{"n_layer": 16, "d_model": 256, "n_head": 4, "n_kv_head": 1, "head_dim": 64, "d_mlp": 704, "vocab_size": 809, "activation": "swiglu", "norm": "rmsnorm", "norm_place": "pre", "norm_eps": 1e-05, "positions": "learned+rope", "rope_base": 2570.0, "rope_fraction": 1.0, "qk_norm": false, "attn_scale": 0.125, "bias": "none", "tie_embeddings": true, "parallel_block": false, "init": "normal", "init_std_qkv": 0.0336, "init_std_o": 0.00593, "init_std_up": 0.0336, "init_std_down": 0.00358, "optimizer": "adamw", "lr": 0.000953, "lr_mult_qkv": 0.5, "beta1": 0.9, "beta2": 0.95, "lr_head": 0.00819, "grad_clip": 0.5, "warmup_steps": 467, "schedule": "wsd", "decay_fraction": 0.618, "decay_shape": "linear", "final_lr_fraction": 0.1, "batch_tokens": [32768, 65536], "seq_len": 512, "doc_mask": false, "train_tokens": 477900000, "steps": 10261, "dataset": "wikipedia_en"}
Each number is 128 + 32 x the weight over the matrix's rms, rounded and kept within 0 to 255. Layers, rows and columns count from 0. Numbers have three digits each.

# gate: layer 4 MLP gate, 704x256, rms 0.0587, rows 580-596, columns 0-127
# up: layer 4 MLP up, 704x256, rms 0.0552, rows 580-595, columns 0-127
# down: layer 4 MLP down (transposed), 704x256, rms 0.0502, rows 580-595, columns 0-127
gate580:136110139104215094128124160161116132106135119121135081133100071195127184129162084108222090170124072109155124129168157121126128078151103088129143097134139133136128174115050123156106143172139130115118217163228113214102138177106146157202148114175065101115124082128084126148074161207137106152144174179103099124104159109107141110175096088134069115092090144149108056149126073150090081133133
up580:144093148168089224091139130124151104139144135133118066247107075166099141145078142126093144205163121171131111138122113115152108082151129162122115134056146086100042119189132121160078133118109064102135096136060141134174160121149054127071189099134169183103096226152113079193090112155128134074106113129134117124146126119068131156129082153130100186150107130129096134156118103178114119122115
down580:118153097089167128162077152165160177099110195139127166082145164154115124166106079162105132144106099109073164116126210158139120121108106121079078068066163059134148115172140139062089157088119123213156136196083117135136119107115124145081113130152074118090098122069130077067132079151132131172133132125101067135130117203085155127060124132061103162114134127186117134110126135124136168127144
gate581:111140099126093149134130155129074165152094142096143131088156104131109135146118103138095106154081098096112166126082089156152138100182157079109144144154097044114160093113102090113101168093166154150104163116131161165145097136115126171100110113134144071137087112121139107101123155079184093150141106112095112120100128173143111132138129124174148125144066134171082106186072136092071111144124
up581:065085109054167156132112105157104089133122134091108147091081117089123128121165170172096093080151115125106121068120086135099109091159134115150154176052142143195090103127160156105133114121140104060099100099102152074174142110107153109152116181101105135066148146060099089118172120089123135191093081145138146078130142143180110148135148086082101116143134141136062129090111118091149108110146
down581:176078136126147129102061175122128069140171115207064139076164141133183110124083132120161162114178092084073099070113161116134176069118117102184104097143122125125171142129174107145180081144141075119095208138164105117145164105103170144121103082119151131156119097163116163076171163126128084137133174079114137139144104162138152088096172084090130128144079095124089161140103131118110077117108
gate582:134124076174084115105109183200111115150132110167112139073102166103155133079089112109101089163124115141148091068159084104127117113117121111172181124137127083180143099180191183141113095140140098147115118170133111131173055140120077118158135174115165109097131178141143119107097121115168147124114112077088084133094153123159110143092116088138177157138099152110164149083113093080117108119197
up582:122144126147144162138120067074107128135169088149089122109136152144183085121102116085070127105155122113132110150104191139148134179050137168112158176127105199125109106135148140079179150193082122151133137128169115130113137128182142121169082213068146151110115194099103120128138111163149179101160154174153117147111121153138099108187077130129132160118150166157126113120163116156120132184082
down582:124084207176144099126116106161060076081118135128160163068146143108170172139159178124158089114094151139126153207164074111148138065142139172115154170088117086144108088178146116197119169049187184090133133113169179116151149115114115098104131128148128078117142153158084131129083121109143099153122053133111123100141147166123188110152172118114160079084161092117086133126115127165116134158184
gate583:085117127149157179096167146140098123095130158105112142174124128152142097092145130112140183129125174120148165092182065107144168096132100126132093120119059139146149136086061164169176118136155134140131080152131167100086158138103097158147083137081138083167108132207161151157204125149138152107159156112085148115159147116080124150105133060068099136050090146191157144098093108121101113116107
up583:128110106151079087165070120132085117144182127157145123061171105150085160077141126088113204075137139109100164135103111048091106134136157146142144095107091154151130136174200179063132098067161178058088115152119136120142132111153114102140139157133116132143148133129129195130098106078095067149128077104157149120153152106067069067128117080134147123172132095141091181167082176163127118149074
down583:130102096158141162168159157115157116134108141137124112129118125123114184144117122118079155093109092119091123106174138166153134112141152082056104085105165153114127166080155183143148110135181202151144141129147094097110149122126090083088134139099132125093192123122173123135173083098136070108152062124177123147148130154106117141137088115099183117126118107076113096124160169151088167116101
gate584:127085074114110117133098160114184218142160120137132144119183167141135122101077135093117168179131173113142150081088106119137127139130169116048115143126137120173168169141070220139127151139129165151146124087119151127158196165140152113188168164163107069179180132134078142083097106121088117108094185111195090077148111116083102149111203193116126131158151127103107145079111118161149192192086
up584:062113152120173110184113168125136110142057160116133144102125108101125102099094131119069106190130093151128132068173137110176153089089123135128124203162093111132203171126165097158087180113137178131119096040144129079149137003145152172088068133159167155213144108182124059145143143108157072096100087116157090172140049116159123128138070181120136117115104098137131070141211128101095089128115
down584:167146072129073142114143148137086140166133066124152102105112081136117086172147158120137092163142088087118136170159144074167175132147100107186114065112101123111161173131107094130088090143148054135099149116157129112083115152082180096087164097091106180085118160094168105088122150029143198112155185002135170138106140138116172142056133157073153118109121131154127100163184161150131088086106
gate585:132089119119110156109129166245185163134149089134180148163144101111180074142128092085107138135145155094087059117110091145111175098104125138084150089117081115100126110097156068143143131087172148163146171123139072165122116146083136088137122098124129164111188175084096104173211068124155127073161192136137159162142199159120123097104086074123106156089130201161163120156189111104103109108125
up585:093111157189099151122126119103085186140138133073126137158151139130131079158102110151116172116148089098146165102071087155158151121148148175166097168118171144126135148101128113103180220142085177133086110112109156132149084201177139120081104067179148089097167124144111153042140137127145166115163139232116150120158104139213111124196126103109104138129128118133102124138110181116150072088102
down585:117148153206093153100098103168130079107141107094130124167059142061136143109166149078163111118122131171135143117113147151156104109053111067112183108144127112186105157116119113113135150129169117079164122111158113173138140198082149161167161105141098193088061073208168110139161060174173129091186189086171114119142158111102100106089141135118060110146098136122157109190107176111130102132100
gate586:102135081150204084124157098145149089150136107094139169113136109076123172140179080157139148080145147094097123144097123115097063102161099159115089085104109156031108089073110162168147105145141146143108219144153142134112109175116124122154194110129142107150134127151176157143140191215159092137100116142109090105140104138140142122113115175081125149149150161099116140101070112125107205116092
up586:153158148133093123163140115089073106151145158117073094142067070159100100129152086158199160120109116129144066175156137127124126095129150126082104167125115113103142135117107111097136176192162168142166131106153122149209180119160149092190140133111104114183111072104088087154153127132094173160112150170102069168199138109097092154140142111142069215198145080151121152115146081078125127117158
down586:139119138108129139116146106129144075122085092081120133049163118149081159135127111141109082104089075119106147100165082129166103128177102129144138127091133115103134137106147116097153114067176088142081111197132158146120136161137171113148128134169144190142157165169150167076078114127107146153182116120103151075137114138151150070136157105097119065113102159058192111192140154141143092128083
gate587:085169071158152144120148168162154128101162121184136131154143119091130105089101120129084161132148199090133125097118110077085119152109140162064172120083168115126106145154096090112110105082106089147143136137144066141193132130137191163142112128121060109105142141144084089144104118117153097082148098122197146110152081151112141152091177071145141120164065067150037161129130121133100131128121
up587:138135100076110125210123140158162074130180113089115106106106120128097158101048080106214159157159119147155078102154174121136103115167089126122129095083111104122114091127115145177116100142118129149131138153121126138127120107123105092117163082142121065105146118088047160179102136073108132135142105156123145107129084119152156135130159172121102129119131098106116142136102124189095144139132
down587:162139116133129143201163138191153123099101165125107159108125079132127199119135090146153119136188124118134134136166109080108133114157088073119126131170129148198135052118091188141121097117147111149142143128087131154131147038119153112110117174131116131112152130074157130155103071150104153111139129124128148087106140141110109164140133187163136082125206212137065193089112128147082123144126
gate588:112142151199142132094142089149120106151117161118163102147156090148114165155088122128170118146139103060176104129117135117173116140111092174090056090094136115135142087109113162160155132093128079173192150112076102103128106137175133145139155171124141119133130125112133157174156147139108104130120139116177149127114159116147099122106176135097133078106107158151183100120117090112165126208111
up588:133077121132131157117099139099135129123100159134133137107139162122150112063130118090067156152081133145102112123076125109134140172157109098161149111099112152058170137146112107191135116115149115133157105153066085114185120084134088152172152108121118103167109172114134128121169120127160172122133128088167121148206111138092061122142134129225103114106100145125118128196136092148147116096140
down588:145179099058141137157139145135107123154134091096142201095152172152135193150144069093130116122060058136147124143036155147130143157141092137088108179118139100081066105106083113134160088087119088125138120128137168102160081130121156116162137147145151165144127123086080162099084169134142150120124114156140144085121115138097150088119140154154120131095090161113087127144154119123119122112169
gate589:197115191095097114087122083085113131191143135134096178086123156148111083178092140088063196118100130084115136092112157138098128150153131115102105108125084089114157125127124101124121166147032124131133118122089149168179128154159139175122142062155138129149145106148098091048105146141179083108165116138108112101127150128162123082093119116185127103153083123125156163126108185173122139127138
up589:148142120156134122133123100120107098115149084163134139172112120061154101113133112081151089149102139178126101141066137123146129179097121160118141116126115131098153111140102135193130135095080113060141140143137144156214086133149154169149142178132075096147172091137139157110111177100123125160114098131148100082116113100095109160124056147162130128182172051091125140119143108082174123076170
down589:152096099204128155123155130102136119151158106152168116211149096122103147084121087136120147181103152090123187158157121155127112103130117111096143120137096102157111149180071134107135077123116112146085116111168058109180137072164123121070122138121125129173122172122089176095078125194108126143125110059112119156134086107095096089125134102128164105159150060129169086130046085112100154180108
gate590:115067099115131069091097106112117115126145161128087125143171120132104167084141165132160099142093143131190094065158086153131139095135151092159150170133169148172191121121122141146081125138189139065139143107116058131181116153118132139120124176168064131119139131135188124114154098161145130135136124112181106113067118149207139128176108158136108139161116164113146126122204132072112134099116
up590:115102119128122106138096150121120151143107134157121166127135110116106122147095123031112150147153165149137143125135177128112157105163138129110215095112140141058112115089146153094165139164134130179133148148109132122136124124072107144105143076140156192106108151129109142115147150179141103182096091163173117136073180177149114171112187122079144100174077098151142073121155145074134145094100
down590:155094045144150130121107092116121088090151118126110158157207180169111114120178152174107196111106142109102144099128114121168185115158140098105137172145162167144171114075075117160118083112154094158125115117135084143079109153084128122182156085124116151215101147205143190135162097105108140130157110138158103112129135079127110063126167219165171103142140128121166120074198143117131157165091
gate591:098135075139143104172160112108146156132042091113107104099133047126115112123184107137101091146117147076122136157154086154157151066094174106187136166141134119163118079117115098149132105160138112150166135175138144172137135165160170131104125196133111140129087137090119200209110143137188088124098155147093116177171089163090138111152129126150155136137160112098125095189133141140132171150108
up591:119115121147100076142069155143127119142086036069129104104107110161080140197075086171140093156108141187173146083098080130200099128135066141092099133083110104140079109103172126146113175141095116142132125152093165076119141184157123132114120096154166132140124132101166113190099163082180107119055124105202130124123162094166147100126124001140116071186112139089149132083131136116169109110207
down591:113188178069160150151101065174144160131158139146148174148104098083162104114118113071161140106133095118162080073103226114058176117092110155153083074157182100080113123203152117160109127097109151148138109198098151121150130150108087161108123105177149118126100127167165088088120115134083091151204175175053102101072155161104145134100124159114122143102141091150158049070090168078153091129121
gate592:127099137083104096131131149138131145123163155094111226174153123187133125094063097165138081117131159105141110174120109169176155065121188089147169115181108121104150152146120108147122140141143132186140161116137112111145116108148198126177105120152130130106187119105144123077131148115162087167140156188088130134084113079089139064178193152124124106164132160214066153149161122090116138101129
up592:123096133167151128170135073115067165109145133084189072118067082145162187116154089111119081138164116112131141177143120116106106119123100131159132149127203007150115076183136073158085130059185185159134136161141176094104147160145180121123150091129165076088128089129135129143146162153063144145107098122197117182193100115079129098126089146143107131066108122160126117066127165174110114129139
down592:188084111151107109076121162182128129128146077133091162127165118126107104139089136149109111163046107130137139140135072151092117175159137088050129155135076179130103099160128091149140074091131118150135128099090173129118189137077132126132070119140154154205099126124142123118105095059181125073104138143128153158119131093160183208107137160122130131138071163171108164182081109183111127166140
gate593:174162129137183135197157160219118104144126195166123109112153156146126132081109161145121140192151167130126107141140127121140107126121150130078119173134166097083094116167108155107108112130132137121148077144176132156164114138085146154137141245116118137175140145154131119177127100105112108164090105118084113091162177150082098100122096114133144109109086097139113178152141135115130161095135
up593:166133158132133123120143129151114152116061161153103108171072150085152156128089140089136130120099162159135156131076172124135114080159141076141094151211114099162136163152108116175147185165093133113122186158157185118140150120097089131124113128117121165186141140116149122069154136159067124096190107212128152108125083134090160210130110117141150173061145098101147123137075167184115107168120
down593:160109147141119141142109175143053156147112147125138106116122160155096179149077106112140050118060170080164141189190170146100139126086156175130150143116167172101133202087164132050085084114134132095082089148128094187141170143121139069125127152158138087126172160116096129134151072112096163152093149153146122142115086115133135183200155099098089091117116170124101094129080118065130113087136
gate594:136151134108101111135116091118100132147044173093097126149238104126103166142171120101100153100124166105133158090106137120143127074119165120122115113116134095121159080099072150117125185123095111183212100133159143186165164143145152172165095137069124146133127112210091055155131100136176105103105145095117092067123120123159107119149171157147163182195096134110103121094093072144064093087077
up594:088108142143172178160108138088131167155128123120113180108148132147071128135163065144154136053123143129134179160123142113147109089165136118197151116188162241174102166147123150180147123138159088112163151129085127106132145102113146143116106091084122093144130203151150131088105086126099135112157112108166122093095119202119118170153141120117148150104134100103118120142102080110131138159172
down594:203140095085147147156164159151184125166070131112147117097218092147130131141143098143104148147116070174099146119100137132110180048096096129134135131107158173144130121135167119167101152137115115122142177123134104055150158108124126123085173107071065135175132070127136163163173149140065133142093126191095101135200119176082051105104098136120086129167107128203139153088119163134097096130093
gate595:116038122120082062144130089103140099184113077104094142112124158143136099077131075199149147084132074154151167089189079100149162166134175132149131155131114106154113089124155146146137147166111162111093162152127159170064132162108167169165146155105131130156127148170122093222108146130077091075115142060060100104103156104131116091110126135084111177055193159144119167147207159179144138180133
up595:115106138163106163144112135149130133190131137126140134162215160133123159086193157143102130168130161133134149111095161074160082147107096087200048113079135134158114047107154089125130122098195182146139149087049117161120106148173154174191145164132067154147134130129141141147116147175108148116112196114156131112138138210128113169160108170111156116094160133087141152116175122103085130103111
down595:144231106099087170137177129138125158119144140093155134157142092064125139163151192135128157098152123075107122083154114108136126135084132186136105149146159138109186141109105214119108120081084138085142158138091138124112147118120145063079168128177143096122112114076105116063121112104100165076098110101153148132117147118109112105101099150138118161140102155169166172111116138115142102113085
gate596:106149061168141133108115139141146096148127117081092144096132123145085135167059101133150109068131196111158160151115112220171168094121145124089191093124151143111127079078149114127143149099157118168057168088139061156113165134138150138176161122193095215099179142107067102133086095106100106091118124107131171123074102136106184077122119112154121152114108104169126105138150117110141133126080